config.yaml
d_mlp: 768
activation: "squared_relu"
norm_place: "pre"
parallel_block: false
init_std_qkv: 0.0529
lr_mult_qkv: 0.4
Each number is 500 + 25 x the weight over the matrix's rms, rounded and kept within 0 to 999. Layers, rows and columns count from 0. Numbers have three digits each.

# down: layer 3 MLP down (transposed), 768x192, rms 0.0447, rows 373-392, columns 128-191
# up: layer 3 MLP up, 768x192, rms 0.128, rows 374-393, columns 128-191
down373:461506457523520499495538484507484469488472550452513533499533545493470492501457506478514504487498513463550557507542469458509516519537493422471474531520484459551496493516575505494508470531524482
up374:517544489504464509515491507520458514550529509515500490545545503505499503491510490500529495519482511509554482478492503487514481509509466495481504478502496519472488499476509491538513537488538521
down374:468494475502486454453470535478526509469487507504456510490486535505510478552462520482531509473505490457497494472487507502468492566502493474504484488495518475502475469463486485523469516494480513
up375:499472464511479488492482510458509485522494506525440466505433514494535480478488491524479529491491516481459517441484494485506493522498534484519498507521511443493496532502496520483481506464479514
down375:491497476477514518500506464488498528506530482520520512504515529513477525481505494547450547490522537463486502490476470476531491508536504497468486504527528481535502458519505492490509504486494467
up376:549495501459509538512495463494518504509471466518486503511505508489507512467534503517515476500520470464520502487522519505533468518535488473500508498481525484500474477513476457498474527475512503
down376:491480495508493512471521508469521541513505458507506491460531488537539559520468491510491501501531528471529469453478483531478489509484513502473475526472507497474510482514443471495480505507438484
up377:454507498481512497525544490480492531512522501488517523508501498527479538460504502513491529461514507545497517475503508492488550512530498482510485561541495507503473495478476501454507503490484514
down377:541519489490496506522451494505501509505516522467541461477532529525496525503520512505521506513497517474507461516467495468473494453459483484503510460479486503518516529511556529509515570521491508
up378:472504441450486514532489484486495507505487519504541573504507506500510507527438519537515520514471524489553471465453524494478447540465490505484532501532467489487465541488504523527497546512515471
down378:474464513502508503487532501448498499494490517500471528460486473502504482504543544514550528542510501509520460466506470495508499498467477488510548536503461491525528521516547505466531528509470474
up379:503527488451528522484517466531492483493482519489534518491516502498511464513482457521497515505485513503510493505501465472550476541491528496511511547462540516533541513505456497468483507471490528
down379:479451526500502508486518531472474503469539493475514498478508484469532542486486539498517511517449485519511468469517520518509564487439463520479500496516485488484482489503502478473515445505495428
up380:512467498487524524530480508496552527472527492466495474466473499503510490492511529532512478479538495546457512526503531489499487470511521525464543521518492511487540524502516452518499528459480493
down380:480530506519533496497530483527444482530526473519518486487536528503504499489465520498517535484502437462532499514549557471513518465488488498517487508491491559538507481511518519481519487509504479
up381:511535543507521502485537476492509529494484527478485493487455495474479522478520501512507501493502434503502513486535500473491560534496556538466490492476506502494487546482521474518535537494520504
down381:503499485512533477481507472472518499445484557445468499444505471487487499505519477486522525545501504486453519477485500483508498513448516501495486494481495524519513535508522491547535488500488460
up382:514499484519525510483516472503506487501489529536523491496524555494505482502547502541484484480528490491468505494550453490504491504514520476489529447500499485514493485476500522542468538477480479
down382:481495533508470470464481494517479488515487532498474481538468497467525503500514486475529499518491504534486481453490517493507517470538476483490524519477481490508497559523498493515487509507514474
up383:509495505527535513483509472553503479457495533463472450452506538464510493501483486446475537535477463495493512497515530511498490554500516504484483520490494472506512475476463512499503495426464529
down383:502519498525522492539494525478494465517532501520468485478523461465501521478517521454511476446527496494555462481481518500468481427532519486520526489514542498522500529488513547567520576486500505
up384:477499502491493501492537493538518531434565483481473498511533475522467482502457500523550491507478445495538488489477494449524494492527502460463455471482529535479497537528482553535491545487522494
down384:501508521530492452512473456493517494506469481485474462455463490507511518512534494488457519516512480494509519499531518543526497507490512521530534502494474502491530496521476488469498464476477514
up385:502519533492501526459493492531501523497474514502540484536420484543505526448496536545497540516501489479524481459531546497490568481538491496526447474512506457491439497499486452505496441489513523
down385:485470461521477475476501523516471503489474488473466501469520475518508496529496488499501481501546518467493494512467492535437482491523502551509477546535518478478482494539486493505518528489493486
up386:526507491474527488511509487505515526519506540527484513480478556499516465509530505483488526511463484538510456542478509546490474456542486546517505522530504558459479524483507474557516490483477498
down386:473546529513435533515504515485480485447523513486515519533487455463496570498482499503497463509543519479466524461517498469489462523434500454472494462470514496491496483493479524411511500513548492
up387:453509531473455467521534504457533542460525530496545485465511476496507496543495501525527543528457514479514520519459566512506505517494436525485474503453522510443522499506530490521549467487502525
down387:498509464495454515519491502504524522532521496526530509478477503488465482487536479524501519458508496521515501486506530507517489485491526533571504485518519506543512503516502488517494501479470502
up388:486505542491519512539445491481469513483513492484527520507502496512481509484510500518448451518490508521531524532484518465511530507527490474482548528509502508501506486441534479480511495476481502
down388:517534505497487531484513514509464508503491483499514502488469552509498500508529435474492483481511467518471486507462516506467514454475505468510537514523473507528523524510534476471513447530530478
up389:496538508531515510506528540557546514523512484513526456511484468501492502466502512502494540496517472532542513485466510519523520533495503522533515492478458461477495467523505486481483482519486458
down389:480504464513539503472465520514491480544516504489481520500475519552529465522512510546530485535474445502499512505519498552523511442465520501551520471486480524470486521524523506509507435480514505
up390:560500556502525501490523504509484518450525514464466475546498487521506488466487515533465484508460498519496514472554514519452538526536472434460456523528528482498520492505529452538476505463472474
down390:485514549518457490500486539490476496510510512498500499514491495482558513539495486480525496489562475531502507467523473492530484531556513479487490511495486517521528532530484526501484506507529493
up391:483498501453516468488509536526455502533526485523485478470502504516474491508515462482508530449506482490452525494482534515497497510498544507496531480475486476475476484493499478475503503507491504
down391:506515490538490456507539500462538429494541526499471561492513543519511530475450513525490484471493472482514516538551469501506533481460467484493515501485521468476499549515500541523513538492480453
up392:462500523537566489476497487464508495515477496507525482504486488461476513507482522458520528499559454572475485484500513500503501483475510527487520499514548507493508493491514491522498507474509544
down392:463462506496494531484505494469548500489544493514478488504494485497486488523490539510503515506511476463510516500517506469506515484523536449481508482495522504490471480497519508461473488480510494
up393:459535485523496502506482526483492483487540470468502469524446488486519490459483470508511524524481549494506507462511493523516491478489553496506505452488506568468540513494475470509496512495455497